Weights of a small GPT-style language model, trained from scratch on English Wikipedia: a norm on each head.
Each number is 500 + 50 x the weight over its row's rms, rounded and kept within 0 to 999. Layers, rows and columns count from 0. Numbers have three digits each. The size before them is the row's rms in percent of the matrix's.

# layer 4 MLP down (transposed), 640x160, rms 0.086, rows 216-302, columns 80-159
098:525452522501528496466519535528509521585478537483541445547487485583413534376462473480527468498404430461518452476526528460617533503446476520462469397462460489424470506489467451481500496425447368535597574561553541479529613536481516395398577443
098:560537428482456462374503520528477435436483444501521495512444521538452455492507546522583479558514547525494446580576584491549483522481479546521485542541370490531472403567544441526478433479532483473646506457432503507493415471464525464526593454
108:463505510503533464544482484485540379519494461483557429474535529536426408521514631475462463499532480488386627493504477511462529433494474578559538477544500546454546401584559493610510476498504446498557492541527542502439463384489488502527447569
106:570552361554539484527453597449542452484440437446539468426554480453455514538510458458487530503529522460475565419504426494581501496532535553530449518496593446522419509467460428525498518431524602414556427553581413566571474442462528523498579540
106:570546465530554404558342498480453534580500565548516425493456487481541483464472575506480518486493566484451519545545565574567415460528450515539510589506570441498464549486490572536532559537497596521506636540492583502464603542461482538534524498
101:437521550475557560444484461503453445534572512573557451501553450491411482463501501504519452520496499461477516579552496353577482606518501519537569534483437499446506508491513592538493464467502551430487485487493539559469536585466466511552506591
097:599465487385536637430490492462510438557550514496443475597540585611459543523483478463493434493435453535447472430486566513390515500506509546574572484511474620512516490537437395461463518584444517470551487463441434428472511476510482461528495533
103:495478509474416554535559521467495536507528453443522549555492503522581456487432581458449500459472555376528536491498455461520590519379568573465514517502515488495476339499485444566512533503487456539603559396591497460412428481627466465539531573
097:431518454524481513422593514551469527444504360517530574381514489525596459525497458586561455540530453480519480580457474566559535478542557541486613428428498526525458504424399531512551474426509493446501525440492514575503475435451538458483490461
102:512566524398523469409440455483462518545515500555550507486522469486480503441531614497560375485508571430534492566533579537469522464590479411476527508511442490504410457545508494525634437546479493430491456528499471533568406496453495508462524597
105:470452558451490522497548517522425467447493525525530532521535537548415474496477463496499448436484576479476520428574477420493541538451470492535602521464627531598559492441537387467492561392556440544476586508442507427520541458513543503484449438
096:496547478497527584535491503559541494449603450520413555495557517431508521525555558412485479477487511504552460555430485495541508423482445542518489442533540556499515482630526387550528429553479521451469525505462504439546531498450557467566464550
086:481473481509580491495401522493520455477534512455489541500522553534520498570518529440503551479474529539474431456354476559424528453510530516485487512479436471540467524444582413526532431489495428520546476546527550484499513558498447490504502597
105:528507545514547467552519539510451586456485482510482573491460537433475547575500457424510485467565457575468505498568506425509489522500403500487377522537470515470598500434500468493514511513509491411526477518566624446559501579506519529564431547
115:520536456384500551478561484517467432560366435555451456503438487510485529524454521528474461543466471475426483500411547451544494491564535495504353536480575442548523519519548492491509556500461469547498489576474415482426570460462448497505524505
099:509516471433499559585598521503498513461471569531502487480440507546479585464468555520563590579475519549540546442496569506454558490440486521536499498594577507481593537471505442506539483462515440485506457499573553484567519486473565538580513504
100:477528466540484434463383506452478425505539517495456503462508519521514552486532468543474551485489363466525472457493467489453529456430437524523428431501522516460492574575377443530549537459506391562470474473549490499541573589458429483491511525
092:486486448551558478515490535648459460549518489510532461421499526483461556444481475539460556484545530555436460474499474509619512529548478458557535487538485492494501435551457478609564582490493608594459419368501540457534468448421511513474407532
104:476495409469514514418584581453527564503495427499572451475537513525502395529526501530537451486378451487516563457449600479486503607443546513569565530547472459517540519436523496481478535489504528491398485555495439514603613484493542550562415503
100:609425520458468504487431541484610447507491444430520570512485477502474431438471552475604508471516436491521520434416484393510521575505525479489456598488526582561541415517543501533493418540428550462510482520522419512450517340447604445499463524
099:440449494527472560582525459441442547494483521486423496348473472429514552494554522481499542533498584555510452450574463453489521446457478508566460466528480479418523468450480405597451483464537442439484548504591443564478515505475472442471453411
096:520473581568448544515480581457584502565435507473452507519489464497560616462531466517496482462470541538444507424536534465492600496500420505513523449536453462546456568520406477451489486514464411502496509473510515479539518541508393458503445521
087:565401572484511501467563466465456537589428527577527479460514505540485582519451501459565509518556564444496441536552559529421431570501623463504440529563482497554480533542516465475600405489522426482543480549485483527459507580455421511564572562
101:416444496489577521508542473534504474464588420388499567518521520556449537548506622457551482502482512522571501484463548484445462586548542445447537471502453459506422479444438562409524455529480510572412483541525464476453412481557413535444494590
099:511497482470505515497452538505469546476508496492450456566500531484503541505511535619589533535564515423520531486467513500517553506509531432474533460551479538491480566517510477476578529582564448527529423385537557578449479531551593527537492449
100:627464449462534413536524511467421477483484575534520401576471401440540460565516554465486457521580599519482499431502462454456513470540525526584532505433522580485496461608408462523534454566548484486432593437459510538512530501518522544454422448
102:618494540496456522505480466437480490527477513508529455530523522461501504556544534414494511425453572512545518480550513503469524589441326622563451457458559447471463465447480416564474428451542471493560486510430476501576498451513453483407492538
102:522536536459574528516525501498387509479499456455527458496511490462491459438511521465541484576522519596506502447484454469456558472546518504483427528542522601515540457541534472514445516368555547504521477488444530422496516586577535486526494540
092:560491527479537492486530473339467445532537496456522579442538553499506528450457542487419609547509519614504537501544426439423456467531531509585414552441497517503557519513413546469504466484450453483504389530502498456415523548536423468503516491
094:507421505396531517531441544510448512612521438443526515445397501535422516450628472491497477483415550517535563422564509496449545388548520410512528411577510463505453495492527451562558535482463451390525464495459524532444453503468444424495512528
093:530636481467527500481582523486538417493527505555587511503486515478526519468487420509512522477494438492558481499509491518465569505517480572511540484510441490467508506520441393506473556488431494519501520489491474424448515476460444514462640506
113:581485504483556511507527479504410518523422472411498495544549524512502571506494541477503564490481523466521506517537467540424513590551449538457468517550523420466551521431438457432558454521520460457541469593549509694544588502425476489516487469
097:524544505438471490442520620427472480523514475527476444506495544493476567522542522418540522452390523510500551456514522510504502570431569505420517519529519576559547475411433480431582488476403523496535436493518543556611478441449483425529490585
100:519493397501555481492561477580506621522473553519448506509468566661466598506585452448576529483477485390482599469612469498490551479520497484473493472467538513528581439638488500471511499479538392560606463497483443555525540532566404533510476497
098:508514541452504485472495517575536507510493463436492474467455496580567491437541502529529554460676517424494419518557546525492506502516537493504431437563521521479619510586479566462463514513489482484454540575494417518490423483444423426342524497
097:468456454524486437521465528484498597485481472494456604525508528459569632533566542443545457551549444538443550463484459596343549432472514492559511458502477527528605574421489511437585536489541439479472587525421520469493494607533529471512480535
086:541510476452535488548485502475510515563396478530499453523453495553478653548534477441529516487461517485485532482519518570378570548438482511498584355541415497538569531535532451523521531590457517456572448485483496452438525550560491418510513524
091:517545443436482442505561531403487487588462509537427449506501545498480494514536409447524572492482537455459543470538549436537442427428590424428477499548381539572480529516515468586532550476589484478481431547482477490566495532498507528504553520
094:470564468478579603514503442494545474483519480481412500497526534517595446493590426444568504442530449439484532522499481505488479507569481590496445567537492497469463420565483452587445518528514531443535378399494544566517471492446487543465490467
106:584528486501553440519517527400519493517503545537449486476466488459438388547473510546606532472507402515455483485541516480459475492516478478532551509468569528609464514489525549563478425486393500470497427417481483444550619458522639485554529506
099:446530482514502472545583458596515458379516478552487463451556508592588512455418480516503595467526551530433544498489525472463435556448471484534509495485596480462441493464532493477538436483566450495526463567535443436511518602335468512565556627
091:531523548478511602500556493442476520482553461580391402513426521564498540436474491453478594476494513436514514437526425573507496538500494479521441434447369500504471578557405511524463498519528456525536558370583544556507479485512580482561530545
106:496507514403483562585480626472425487520498462498455496505593536456546494474604526457444537485504576506567470508559518521473625466362475489522569449495501456391551488507498497467480438564458523467533530450487491513590536447504457507488506431
078:520455528424457476522459554419419449569574392462490450451509407537434517455512454525546473525474556424504512474521506571466431467549503444498579463514551485548498609485454483498460545570478498509590487535503426516580592422577525475550488453
094:469452518506504486436507434465446526554469544442476505518527550492585653466534412464545418516499522434460463441535501584523521426467478516553514439554404471478537486510537501433543528520469476603526516446530551511575455394486450438500444533
098:593521420458528534509478453511468500506517427510449527418546534514506616559440527372497412484550538448496480481487524508517498494544485578483483422509414492547567529501506396534584536423537518402510534624477457456498528464402455392503432474
090:526452608453512514442438498435481465502464429454478560493428477473518575534539546439561536461498505525485518521572539517443515485440537549475541521517506470517448533541543375483515545460487411426324395495443500535478536467511525439491425598
096:541526489525492505461448571517498491605401485458491418458487508403482478562515559470509494464406562447459492498605443574474591511472621532499529424426477423474485453465569447373523545530447454495544513422479559478571567506495516486400583590
083:498482462504513528442568504523571550522464420480568475466484490569399487496469455501480543420532533551484459560522488502571465437537503509562523464524486516543435511489560497537496536581464566478484465506470495474552558551567512422443460512
094:489529571469538512532507502547496494488481505487517483417453475482550597513509560440483539437551600474521594594504495543493551449411544495462533528488508459435514561530472529449484437514490476467640497526497556496527540566407446556551571571
089:503603492465419444487571480423540540525530509536462489498504472605418538500524546438602528535551514517529498478519507477455521572493516458489597439450593479504490581492517511508536487574474465444526450489527408545464525460375422516454490582
096:450529492586464484450537484434507521505424610496570526577504460508441564456478453534526488490503507406428466427522469507528454491482450509538466486534462548624547543511439517533536463510483449437490465524440440474466498458601503554535494552
103:514590492538546493428617453546485467475535588539535496562514521510468501517529505549423592514516442520486496473476474429497431505455525456459462523514597491464536520502573399444573501518409428544519474498495477581422534587418553490523377468
094:440483451504500466568481526535584513544512488468478441423504535469440497489506499644515471608525418529473505522425451512535450487548556647528589548558403424447523538546603503430499490440579487480465492563479556485500513449516447541532463522
091:613486542541502512452556494481579503563464428518460559525534537524599522526465522426544432565541541418550510449448504624508484493515451396491429405494585536446547464543567480491495466539478521465582423436502526445518447540548551502465481569
091:481511435558539485474504547544484499513494473481489477446419531482553506410463463479477459522512498520539521504530549455522459517475431519471529551511485508565565551457428498518545459491467478496437480419457539532455554450488352551541444577
086:506403533425505507491537592504511452512438530475471517465514506567474500539456612461539497468609403506414460500554429466503525433508507422399527547502556455565518544508488497544451525533486418370478417408560529488391546537563476447465446489
099:421531509486471489558535557496452508507507524392526502561514503427478476550566533490580551435484474535583487574434527494480502433571592408481607413450518435517419423515502423481527444531508550509599576542459426601456475547539469460514549538
098:584509477434527478485545509460522486549530581640477433522485405484573565488456482470495573468439456542476506479519464369419572503554501502465590547524497469489537492556573486527541439503436553492557491483520488424502533587398512488517523505
090:519479454364568455470418408555562482599517399590562503494538468480454574539542446544513502433458563452432607481415572556483535555499517491497535485464519540489491533487517440490546466512466475465525465505519366484416465511458405510502475508
095:486455530505499487506398526510543614546314603522465434430402556502540574446602449501487541564496504482519443485488558446510571464479507448446525467567485455476538510467520509506555521520506380425537480555519440556504582484458488451514532498
101:646463500477421610487424486477432466498422449537506511497409489421513455470555527507597497493542463455405508446499490562443579419455565470471507504507438495575515511495460482484573537545466480541480538402488439464494541538489465508537534536
097:456540512530526495502396527604439535491495518482476459515535500555466471419465514496468521430430481388444518562498512506539474461444449498527570473475512467625553456609443461532520477482463463536520542523438509400486527497593471403454504553
109:453520508428601582522534507466484491606519500473607507569370530510492498551414474446443463402551572454509475513489455593471511414583489514440436520545524526532448453430462463570417467468546534507523560610622558542512544505338514538516503433
093:464486527442442494573530477559514508503444502577478484444480512471486520501475523506452441534448531519554394440589436535478515569505502540499554421479457599547445532425517455474436641466518545513571504437380414537526478563551503616502434509
101:551514557505424568447497469475482537550549537506509510466578494545477499555461491525487472516601506428399475464606469458514528574444518477439451532517478451472555482489501470489444553532524353518450507574387517544421484539524529500508381489
097:416530533517521500487464484514539510487541487419433516542504492535577577518554495430533574526484478472479488386505504571540484515511514375422530539464510413513592488490491470483481473543472394437519470591500375474548492472465559474480491375
106:482575514533515524550643536481496582375408428559479574563595576539470426544516530543498556417520501514593448476401535422515511415447449501534590469473603509497410488474543496505601526586529496466473455448534578550522641428465526421511486521
101:519551519474538561497515385456594499460585450482497456473522504595481521561515501469485476445387536445496480509489422513501521456481484422392434533381409540566482481456460573475548432470537445537503560511512529516473475482525486564595482496
106:515496534600475571456507463480544397469430466381492456427506481536492488518514543539505569492567592506467504466440380542465610552468432450413445509422463516557474452533411532488463495461482457482505498498510418482443435521440472487517511492
107:468440452461497450412403528499455592437540435450464469618592451581496456436525481475464529475445536528556413443606478499557530480449450558423435578455458417513505492509513531469486511515590558541499586554399489579533527599492490450523496442
107:558649527568482439477575512522584434527575563427542470568493558475476580460507578530449434502543494536430400602495513550438519552507519435439542605504465542457393550499495603406397503523504544587510567524517520419510503467545529441617532510
084:457500546502532493510446632527500471531514451524447515464579519569477434546542680476345583493502477499493489504546544513507544484537487581498561469360481458546506464509521478542470505471329475530475516502499474492471428424503490515491467525
107:415509473475467574483429552508484603481486410540440505456513393495572522431576557593490489519618494511579512576528578458532500567505470520595492487478410456512544425552400432555593484552437507539460532415447436533536501433455416484488467481
096:545511543494612469531463446408593492557467434519475441561369573520454621510527505550525493469576573422467493451480492536461465489473483451451444529553499534530421407582478471544432529498561553452627439493375444443489568556496544572525488481
106:490507469428486371517506496385370469410484501398510482574528534417457487546487506427522457538485488525505430474482488513505480578475552489477519545549453483458544548508475510495532409506498526521571537574524539484508435492545474462538589441
101:602531518517491514485446571475483494494609563569544407618553490546520617589504463505456474474447493465577501460489562444486556515579471537393481497424524532503496473566526481431538383503487465505476529511488495531520467550423538556542448420
106:472501478440522586465481507406541523514398450583508462528475489497598569563504585480537477467502402436429531628452514495564528551556501529507501467544494516451542519513564512567385494439456495460396518473486478520463475466391452483452449546
082:588526527486571515467488618526532514544492510514510463565501520588476612560628526477496516449519486453551554412498552571420570467469463526468545451553444538508539514503546460522531571459418397493610430414459504480507541522489417517499491610
096:568529490483526537489459605510456386544480495595471570493433494480503555529587500546574462602474471472473562466524469501453485460489494484562518449403439537563535518442622435544471475366500482352444491552584506493489556595476470413433412557
109:514565534483459556415492457590479486496497453530411438527574503525503541467488522463439422525603432525548472535521475437495418502518570474496503534462470522518531422487547495417501453479472514539473541487451443526387478436402566517432531546
105:515553535544508642534589568456522406434484498534509453489393511503507514505535520475488610539466491550541565466449563500561477491497547452526427480553567511551430518481488489516484506467656441500572452522662551533492484577502520470534498418
095:506523509480462491457468560491505474458503462465509555476545480512532525553484454579457500452532489521472370449446516503471447523486507529465468440540413469512489520556478474564567479483369487535580469474491512525504521567395512431593541518
108:621470490506570556518561508480459462569496465527552523482536461534478445449462534501473522476501485470524565532490589448523454458493499485481535498518564457524583549540437485506548483538626379518504499560494518533418454542488519364545476467
105:547590481434533402511450559515520457441474491442512502462492558573494491515486491541514612551504403544545463529565527509504522577502508524531495459520462632538546510615500520492543548503486586542451495458432601554501392529508463416405480515
107:526443463507483470480505538416430554499521482461489581499537473457522446509470544536603563445548427463479430519519473563519388471482494464493441493525497585530576507542556497596460502521509508486456546460459561516462463444499477486469505540
100:518526500514357484454462512524565439507652551506502513531514447424506543506487574434476513467444571487514397443465501499495419508524550517518448458451499523486426436527490499567523540616490514440527482464478547585477482501458525475530530545
# layer 4 MLP up, 640x160, rms 0.0857, rows 217-302, columns 80-159
095:497487456546510406512440417562501485498512441523552496507436485589541510409519478461429528509487469577512411584527433612503558528467581447607485583518485492500453500509544586525487547560419488435552566456432524585498469424549525486456466505
099:495515488513530453514526482554524514565449449514469530536441563611530494557553422454454478475509531518404510546570457524562517467507430506533565589417523456570461404505542454546500515404459528492512501521452496509481515448535530502529517405
105:538542578486419525497497542593474514479533562459572592517460508427482534495516465521442496548447569516511495435521574404501387415528558396532495484468447531511574428462490452476468538421499521520484518576473506544495507415490642498509490526
105:486545495495554489571450558463573491456471603393408480593570504542503490404459508474454530507518516488519477496505519453583464525487532496481456491650461542479489594489507456477513510553462505471550579479477429421506475606493537574531557450
109:416444520482467456515435504439470574495514488584356492582473499469512472516446526527545451505572528476456517422468512585555499450517477500443459476497517500525516433529581447450430484562548468449443468449459436405538505466530477560558487508
096:445517488543495497504556467547411544513567532472511504481406489522457399451471352528463552579492440441459600555528554568448458352406596541557551498585475417414512505551406540437491479505528429456501525459485458476499615478523507529462590531
104:504404512534484427455506492530552552477558563558500589452588423513509458395537583511583511514456504411557475425486520486489554574539569449461430521601503554526457492441508506511552499485458455395452420538456499594483422566590435459489453510
103:527458513509483456554487488545580434529540569442513452461526501437484384495501401441470478578485576512476468545536523518578477389482508543484542475497427388411490453500532555571579518653549603559524475430546528478565542550578597551473509457
105:464543510491567585593498461519505525431548465459483475493376489519524502497501506519523462568526416487512522565448440555549547431450398608460556496393508474473466524509462431460394556580536520545568504498542648463514524493562498508520523532
103:552520495427509446564509541452518479507473540533608456570553429507465485556451501463476512468540549476548460468566436491482511496467499492583480555557510468362460504454533477594507552528496515513474510437470452428563505413559524510553536576
089:471468461480466336492484445518490476537491523561514569472552492395498450536486559531550514494522480496610476498625563499529508458468504481480390510545547581526476503501504593498490438517506449443526456574470591586503547520536488499490633445
078:403491554537386470466497609452470477529539531464485465465438478375448563583549561473516481524439563575493512488474491559463469510489474461518458634568457446560430550470500477503540467461495491569515420511572422551535459571471494591475517570
105:542502527446449570583388483514487452501515481468481492541539448425483539480474455452466408457444531493492548391551482543514446468581638495549516541543490443557551404463515575540513608554551493562525482513501389535544513483532468496523452384
126:399484500522441513545501446468447521470582501478515480459464516521507460461458448488560462530592473491476524460559507446514524426527570527511575507449439466522453570532485463495471560460415474476391408566432490572458447507443532607471510371
099:393441443464497379567554408381402475507580585536569452498549471497587500551453465511511479548581454439501462520552494511494547542582410490561512481483548489533514485552486501536560505557490486532548497388453488383566527402513510558511490409
098:450506479518427482526461473443479534474568506522379506481415508474500516498518530525486454557523318541493550546377497526500428505462548482433419439532562500482505555584464494525536541493509438574531473507544456494484598615486529467442567462
086:461420528546526567505515554516443494446513472439462483470406512518367451490477452512463517586546456559548498457533448446557476503520505495575558543596443497521405545472522497450482543439494561578521555477452534544369489513508548578517423524
101:482553521509553565434464500460449455469527503525542503442535548485513546532527448536526482462438559414468436487492457539549503481472506486568487532507587455475417619522503525455498560451464556608484530409515494364488558498518465417667551507
102:476550434490457481565462430483453526453497425567490487529441609538459453461579465459583529601520482463444466526506461499480528428545502473500586469529505537483542569583414515465454518511495511547590517553496382432509518495532555490560419555
107:491446440481543588445512596509468402500424430496485542498452455518447534495475576461508448525584443520475459495569537514516478508506397530490466554465470481515572584458483454529518557545444466550508510509498488547533477578454461544391510441
098:555551472570470549524452534523489461470505477436486542512502455451544514543452535451551472436458510542521398531466452597534472489504565530433494547469514436462534514581373527542584601530518518441561482565419484455586478485515389519451463503
086:504444502519500491516541507539366481564575564490444420510462482473568511491489496552522527519542575425549575423508449561466548486498424506472522462437376438553480557487479624468476567451465608484522503456517479509396478353548467589404549447
099:493511497496471474461612492547458487493505575511521526483561467428498544521452491542489422483514550450533437472514617525537508447577454456522497511497526511493522566466468493644442488483425554407462560519588543591506565452482466493553504473
113:490489549529465575541519498519552568505459474455447504444472407443417504556551539483614439507482500471415488542411530566565409590496454539568528572479485503538534443528454512507494397442575473524423578549451560514576506473453602495480518424
102:455482458532467531518482524584512532562418401550434431445532536510434496503514456455487552515520488339494552497546555558489422486597575518519514513508523505495521563429480447493477459561545540479517505531573511487503452461560515464474460550
098:553532534598451409487508537419476574474499599466535455511471480502546444512491487528538454503520585510483522490529594419463487496483429491435490518434528383568489489503433502534600655624503482579505517568582444495435395535488527506518618583
103:437437466484563456551493528549440399418465498486547441459399514570547467561544510561583526470513496568511542551536558486637598526480489496534541509479521426483445511484439548459496601512469426475511517472445463421509616443568440517423486510
083:536490518574438502483420514469491609523590494460506462441619447507411478496494547485516529550542481576473532437443474509451434507568420462579458607491552509485495512433527447512477425517476478549470465486471454486510560551493530471525503519
089:550421583460570488611439442446519520470459474441432377498525494549652530582490592584520481502535510392446410439490556507417436464511568507477460548435544443499474518485465514540554495463432542524504503499461430507548409519526526452478537527
097:473593469477431512538641571473497498541582552553476535508528538455474512466469550497451485495465421463510585486502522532435540582504564525476526511562447539542479525611450512480451494461425528492510494475478489446456485525473487565470514464
112:453485456595506446579547401541459408435475500586523558483479488509565478535486498490518553536517605467498474539540472494589555549547468520451502470440433509487506477662437489414432413519462552533481471477416503572514465545520428499474502506
088:431470479509501521530520430441614425518507469518469517470406487470521528500499489567566526492454471540477435471517501528531565465484511440442520600482525525495515429432460552481431420470480545486500480485473505453418460617557429511537553560
104:447516431485533414497470454458514620469481497500436529359583587460460555450516424470492446512562471467474562436470490461424475509504574512492435460534516500455518467463437556469539520551471434544610441525417472549525483504596568487494539490
095:559526459473475525552448484640545537555478512625517424576569506439505503435538450502481451524422516521464493598529529443490633504538486383586465506522561541538489570437551471409501519416505576575478410533477453448461570493535566502550481435
087:500522511510491423525465493484458489439534635517485506512564457580498463527502445458343450479544419523572595497456489452499421518442483434493582489424481457440504403522464500544522491405520506514528474459496514424430388501451477510591466497
088:496520449513558504481521466503450487465527486505468494494489469502505465510507510477477541465448515549468509543554441500461551493488476481495553575485515537504511495480460479504524517467455436453491465535479524496516525467475475528492430527
092:532507458538481458517458488481467535567532451522571494416522496457541520448496542532565416612470430533476484475498463601472499530511450424457598559474446518563453490532546557508471405521504506447499540521470595458480447433568541430475462438
101:600536606603509504512459475460564465491553581574536593493512446434426446499558501514579507394482569523473498570547484515514466491551517410491500538452586529457531494637520488559519491462562562495552499483446552469519530471527553545591477552
106:447507526430401470459429487627483493454600467463523518435449477421512550465429523445447444436515455427533553501450497467501451534510594554499571461581567533556552547594529493411461516438609537464471487458524564546487476546486457418489426481
103:427466446457541411497472500433548426565477519554575467522548447500494528577527503552535352435459508421462445510489536501494522508554446546501488485534591447531518479372589563531432603487498533482447570381533526430528506536539538493420511482
093:556475515435512497519538503518483478530550436524505578443440512433439472481531416457509517493547487536539521405495489442350524562414454451387419564517460523568486506458482564536507498531493480542539485565499458526516493498531499493520478512
106:426443577514447504506460535489569560523440549508502511432485544535540443416415476493529490532565476532523481579510520494520411451532481470496461521510474389441520539514510496507573457571576442487573480506538511495566559499536528563423455438
076:467490510523563599466496488445475492404514409513455550483463470437524511578493605565579478414505480419366418478426608552500543493495502502480538526480536549516525446409457532490532435512481501497479528434516517534498539570584548522470507555
093:382441527526484488526450480481508487517519540590529440477519459598438450421571459594552496426468446425526537569494548472487479454522423456586546511585491491525424495423458504426488552487517488514452447563589623542480572444528516506466496496
098:471569484520527439438593459454410476490538519514436517431523494476481471376561515509497449547530465514530511489481493450464480447483572579475476451501533422475411498490537507451493488492552481449508493535551499521450593587542573560549551485
089:554493503537490498551513482383658517456470458483472430569547518460580439476512537508475521516580480444463554529475558510502461473563521534382568564460442496591341486511492486495468506457564552500428429475464505478548531583470513445485444441
096:533505516429444401576545454552466482501403539463518503546541437493578433569471524532522465509487392612457495530531448552457516421525564489443518484603473447495556425486471613550594496519493468444494481443409536549509439483545504459608438494
075:440510456490446445500468506514427498436543538440447536483506546445602501400479513509498519540510465483606542512410413603506461501505501452520515528523586447423572506495457518518492482506536578589517528511488433468497452411467492504520472481
089:492567628572535546533484433527533437470508556509470488477509498418518463451517420564477528590494509498493461600581512462512467551491558497446457560456560618453572498400502471433515452410432566531522499536523541484482580352503491472522483529
094:393444567535516550512555552492520478438540453516547611473554471528480490511494569543500468479394524510531476499582456474570495474560472513564519473475633460578479465516618465538495423597464591432504468544465477522470447494503470507510409497
100:419494535506512500511503379542416519473464462438566551458500513465411514478480544536529485538481503524518563498543496622482519508536346483433442471501540546533475430471536455500427467464497579513475514574389467553496551497466577535441602510
104:426369492459490487512467443450552487485604568543589446533490561484466536574515410537513467549548452487497445511500460487435523441506565519519511387548520481441404566490414455546632503499447493478500499477534481539518529568378460485493437443
089:553559389558471570523499533525480550371462639569530509511514545478475489597433504479442414537510466498478546480464508553554433431498445565495450554510479520537420466618476511507539510498526529494515567416491488554489463470545509511549533492
088:541476477520456500518546472479435536511550470443446486526461474518487450596550361627484498501444456510511391514554578461479525430563486492577541535483488469468460534546507495460523611493377510519544518485502555462509496448480588439440459432
083:377531362468473570529542443443413483464394495506459471480559429447488508463489462536485415512497433485567437508459562568524499522456493553363536480478528552550533508494540452454489512511481507507513473417530459480511638501528507559464472476
075:526611516490407483514487567374578438474571534483443530484400456505473423499486545516520439489490482583514517519459588536480340428552544505416507520485533519551496541486501548496523512423539445527458495447553455513570517483622552398454433565
099:400573510527473553637608570495475596508480448474475539385425441456537518449603563504533502580450535472469478554477493506454469529415496463479511544524540505419572470549494585520494500501499529472502561594469415476371422531495553498393473520
101:475554544521430456493556500496562483379481534495521553559437501428534520486510450465512441497538541496557458459470535547540484481415437587486509441468528538453431465507402490587533415590502531495512602543531492452551449481570466527421457499
089:520454480461520595484456472516542497534572408556486473428535467501498427477509558544552396528511580515469499579455619479520503468549501526560400490527549508490448547588489526569557445517427578511474558467570486403549496494541565439463462496
088:497603486612520454480536459525476552499466502500567528521497437488513550489472512524556566519505522540456462495488546536508461455589565452419451443547446613411441571519483501444549597527504501496522561522442539457532480553469430559532414583
091:521431490400472506562453502445519475528567415509456526534457599506592595474518517576430463520496574491488506538514460467525457467523479574478598525544620538504568479474465473548561527562374554510423491463519404528496509512514486414426520600
102:510550455462555450496524481444442541470435535501501439540438502449444537513484496465647496503489456559543486502446545507498543502512474485584453426506511490492479491501548450486406524509442481525468445462466471581533497460433553572454547451
117:481518557564431499534450469444607421458583479536481503509477501469534426440493509490467537458468493548546529502542472472521526554518499519497441525412469517500482517483588452546516460538519506525558543557481393438511434473601554515565423453
091:444488530468425523499543531600433381467459541505460489393587438395512564423519573499518429429463496497390467398506468492538492451476532496576564416504475538441428480505474483571507549462562436555501502530506463494541509456501523462506478497
101:561525481554425559577438504456496533470445497471579567441490442488508476415521506423580578475465565445411539449594467512513445622474486476475455519535488566557539504406422530598449506394489505472485513459508446520471532427433498555492502448
095:513495476503411558594488544595453473508452495460380469481464475471487498523534461531499498400461478481482496466493383561471565434509434521558539492483554534632606477494614508595480496374491577433403435450543512493538536620513510517494533443
110:547514457393570404459447492463491507412545463518578447535481477448451433414531492474561609518540474491579564497582473495533470507479515545456472440503487515515539587550516539522458624480552455392469559508471379569505465558519446575480499547
098:479538582612454458472472460453468486527400497465491509452500497491498506441419501415527550615531473469503520520555539528549503502549474507505562470428422446512505537549588499578558466531500459447466435449518466450498526514481423479483528512
108:478515465504461537503560395494518520478516486460456444471562466472441502493588469569443494472529501641524541575510541467498439482518622586498469516488544502538452520500496409476515449455494556444532500463490417450550574425513504551512484408
113:536463495590515545533408430479542512386460578472514494428443573544553434469486506525448460517552537495502492465436493484473475430504537429476502465459508454450509431536484481556553481537519561582430537560517487438518506440513353507477415532
104:511526412467452419494475519597490469580520502551508604453479509473513408481497467458537495492507384413495530435517453499516444545518411509485428506506512336456484523517549519484516563484422529477434501529511429558514527486504432584429628482
053:502487552454360485605513489569478614525522579510498500498487447369498381441495444543494427582458517509479539494399505467540568526477534460517411576571584474543488511492502508496412552520562504507417506476454487460476524544550525494522470527
103:486475506548481443495376473524442494594523477556488614451510441515562470498473538512535589505490520434513515407472513522476457489431472543504524543534448449565410462421541541521452511554503537386492483515430509537517461440549539499488452477
099:486521581497517508501451513545459471507518595561488426527496472482534537496531429473552373499517506503448526507527575527528447495440496466442515489525445439464447498406476536370561609512476537514441517418515452514495409552535452497460503470
107:543449513469562473521528469595536403512563475514403583471483483513489472568351558429497465476543529447526502540476526507540548490509489480449485473509469540523443461489491489597446506488595503497515477516414543599501514516495479556527462424
107:473496521493517465515463451546505516550504598508568476520487449444542551521488352489470463472586591489400559499481519535479389573478468595449507495545558605537517426513536500434464493480526501486432445522513422512469418502461514483534512532
103:429521619497506492547563410469484520564465465424497569552513488491559457535405533573536485537542498575539553567541437462572513581492492471566506520502531528459542566388505503407540484523539480455421599562552449471542578506562473504555627569
081:470532543538530520509513485416440518501518479448464489563507450517534543543561473493456519447478508536481507581505541566451495450470520546499542574460581530434511479425536505550548484518462477474491454524482480500468448526457496486454357592
101:465425451518417489430486528432483490452545496494489498525524536411460482549434526466487499534476514551456554509564434530581472487643545532500526481473449498562444417497560468553467543536482523514552478527519441530557431617456353503540410442
108:504468513492574502488461465499588536556460562520482501474468516435525448518440444596486537488367581493473470540483482459452461442527479535499427526465537561556363368440560533501490538434541455506515526507420480557498556497544492457564481510
108:422473488429496440537519440573437469549507550481547473441502552522460470514440415519528491533528494473483430453475504491552560434440359508436500521489507471542427501524572535571482522506428534414581433516459491513455487524503484373500473414
095:579424430544455494437454483426492474529500534511467481466544482611484429629505483586541590511571418512474490556464526467507420574510504462461514506442450447517466555397530525481386565490490474438555455534580440505439591480556453458527534469
111:446466491529524543490524611554470473501451518613536527518506458446488491489479386532481474531498509541561483525500424521547549554412494534416537489582493360465467517489545498541457531591480548458456492519490475457546540481476472560505535432
110:444497480526475512575465591536545528543505490486489528493574554510414535466554443550547475478457462462598548558525482502462497576556567533474550465521562447419616504430454492407444510522476520568461465605601503409485487574537445503562424469
111:477548421570481519521509477456538505439444523473512512509506555484516559551555512509518549604541531481481496471622479436421538536517541531498474592585457422439538483467517611476487581498446563506480512449480383449477570526486662639455569514
100:448451499533496538491552464432487629427415555557523533427480512534452537496520590461427545543611414495529519594519516490510535529430488579456480493526485443446485589558551416498377511473470461480435504454529523519480469450531488459499546529